Weights of a small transformer language model.
Size: 22 layers, width 224, 4 heads of 64, MLP 448 squared ReGLU, vocabulary 4096, 13.5M parameters.
Each number is 500 + 40 x the weight over its row's rms, rounded and kept within 0 to 999. Layers, rows and columns count from 0. Numbers have three digits each. The size before them is the row's rms in percent of the matrix's.

# layer 17 attention output (transposed), 256x224, rms 0.0797, rows 185-191, columns 0-111
099:446445448487482519511499481478484560523443524514424435440488487488474593507518572533549465451424527479532444485483488449528446431485446478457473456491504454503497508546458426494535519477488498523495545573483417501461507564513492487487577533473495593528475468519450476498500535434510442470502487541506496516523538473474414518486454528469
095:488474504526491474503487470528536491532516482527476475499493508520467467578518514484524525483495495539489617461477572499492462514512504512512474498477522501504540553512554305478483492529529494546433529502458455496550446525487491540407472455535432509577481498493443433538446489502477534478550504473468499462502465607571530499505462497402
090:413457498499462476560450481519535484512494560458523448480519464538460584526535588432404497532521518475535483517460574514536483468521503453456449509478513483445450479426363513494528450548442500543548503512488485511501513508571481471489503567538477544475479549464526491550565586487503539520531494548539458572591575507431481492536492527539
098:488524478498508521490492545514458556447550531490521481505477444554541458464459484494517538548560492460515516502593480473502486447576470539486487498546517531481511500535529600520412521588450478481528544407479514472533478419518446578453448456471453477529493475439601561467547517492499514476492516506549541497468468543528537562518546459536
096:543503524469448482521480475467444499437546462463489560535459480452555489522488520497519525524561508514542491493511480491495518536523489482582559523450501512511486481511556569465410451515483434431519461551502549482383468570450569455523511467496493483506520515503440521435500432507531421501578519552475533574489497465505438567448467517468
099:501499432488495462482463474498477479527490519493445430430484562482466573498551523507521431469471496539494449502462454528482502500521384546550423495494442476501537481466494539470476514509520514544454492564445492455495546516523571473533500580504509544500555501487523472505467547506535574498457469539446419479508534518478455467519457566542
113:498546510480496489501529491520456467481444487549525440503463522444497511478502531504513525529450522425511524543527443500524581542495487500467530464492553428477481479486409542423555539467481495560508490536504467499449488529525539462560505518588445486494473531569566509502522502462532536499624514509472468410488521499522524454530557559471
# layer 17 attention value, 256x224, rms 0.0596, rows 186-191, columns 0-111
097:503608514498506509491453480530415518507541515520460474508417495475490489443493573469526543525586476516503520541480517444570513520457533484455396447539575507542489596461554481464459485562483492524564542404516469604524473513540532473560495535512468490572519457439486442540540552517472571515483449539422498436436490535571510478522490455509
090:523491533464481537484501568563450505474459496527488436491502551464451594486518424496478510442482510462502490489544567520387427496462542454581502534430447510535534503511490484538507489471472531458485493481507486459470501483465461582545572527433506478433416457514494555514530429533432466484584494488490519515519527500527535466513458509552
092:507477474548496534501521542520502491507479525499489457485478448478557538512484548623504467570468550523503508563561524454557458438495402512462502514562480542481444494533459503477532486469470498468532538563511496493498529526470504487457541525528539543477479507552459449486505532484453556508492495505484492447517562535455562465505589456547
092:526480527519527496501530498459514440477487513487490461513484510423485543526476473509561485528549444464451480507486514506484484484514448404541571514482490518468593470495449521533529524542540493506437542447450470502549471478513518435465445508498606528519515546482491472483479518464500513520515484534543493455454504543496456523495528506467
091:504498487448521510475463585528508538481489495495566460465497505566512494569476477528439497467520485593509507483524511539433492492507516523522516520503492529565548508539481494471486525545534484424544477441518548544536490436496542525488538462419509498472487469557551485490439435541539471485513476505555540534482506530535428497466430472497
103:493479554513469496536496517495502511482505445505512527440534457482442548542487470531509435397465492555576494525455503530514513551460521527469599505454412550498478468554582498453537495434440442484545476493487473478444489445608545579537509454526534538500497459516461447465496457509534467461564490491502557545500491477455521446504516544545
# layer 17 attention query, 256x224, rms 0.0645, rows 192-197, columns 0-111
108:495483512536486539549464455459498523499449568505443583526541465525506498467408550492564442446506488468511484515406416494445502530511465541451458560553488482539473439531496535465464517470540526434435500502473497510464508474518458491470468518514487414556513566464492532457527498557553474540441555438547465457528505500465506552466478527468
074:473509504443463464488529535595482505503520536504492554420460617503501421473456511530397449502450535569561511555499565438543538466449463519493512518480549478518528545472489514541433498509497453534556469514414490514466475547503482534556476517571496527416492497529535488523547504535480499449539464488534503511447555427475515555527593445419
108:510561460551398529515572505501570441465479444606550454498485484428501569474524500592476544496492436493551543519505515474475468487451459456507470534499490536461470459564479510505539487610476513463530535497630492491526520474589570467489466539487474514532449474483531504534477511496477545540528442506500451433472431466465477464503504562522
108:553515481582532528528459505475555434545518421429496496458516365420447474490532517491481605485560426475455485518579495508518501509448535527451428474475493487467516527520524498637539468433393511501457463550460458483473509544518579490491471533563484498467498492511468506415540456532437512513546460425530418485512445492503469446464490484536
108:459446610471540452476457465529532524510465528541471500547531478521525624482525440491489455492514493524525526482420463603458502505523513498597471529583511489494536487470485496481475469547501503451534517521477544478493492462531426485512543516417473436562538442456459477519492504511550430525462492597504541479449500562459520483507437523512
117:481501600452439438459548455491572521501571486472418503512520504493523517466501540542473455537447560505576483503414506444445521496562492518550480500471551575517468482514463505559564501579491507493537492491564560530489474480492385498501466531500471503443483543526491479523480490484533491542493521517510451562553573554524517522562434633470
# layer 17 attention key, 256x224, rms 0.0629, rows 192-197, columns 0-111
101:587492417482467493560594546402483475514485527479490488498496368449464556545517515487483496546482579501506530511560506433511467546479499506503414461486531471503465521530503531519506592544451518483475547484538490448509544546521545436446520501571534454540536580514531472455466472478495555473476478498450469516506540522473492470491468531495
091:475474509492519449439475488578493580513470510491506468441561585509498467544434439484529524594428552525469521411446485518604532471522493542552459511508488494539493502487537474541470523478483457493554473493456505474496444570492502537562505558494508434450570506535510429533552457495507472450424504527534540402497480515513470464542560478444
106:526504507522511491462472484565545523498460453502474483473479520554467506458423521548598501454480482478477505562485514454529487499501510527517454571572484497576398474550437535492469472414506532401552570511565462496472452526553580531565511526475421471534500470438426501524463404539519532495541542524479422447487531487455466513484536496497
096:476535477527558450535526544537439483436491543491486506467468474551442476469515537495520564513515501559472483499577449508484500518450541502420500543425516431454484480500499500463411555471470507517495560546575478447564481545460603485528433526525497469484377430511575463512517522479429492468514487528504547444542536449554480490513509481593
107:509513514460470514512521513427527416468539456473413540550418457432504525539513568462411459483502487470519434499504544559474471579482475492531475475504486540479524485493493449475583536517530528542523481520537543535486521457498372478474492520510479520603513532405488480419438526481411488482510477541539454494472491568563551491505425586495
101:524442416518433490512520506420479421526501516461418492479441468525510549557506478428551396509526537446500473509488526474496485493492436407435455493513523498474478541500481501430507495535505473499448487534532476495468486480438495490430514463499511429496436500542552489485420471489490554470511535489555542509466561465482485484437427536475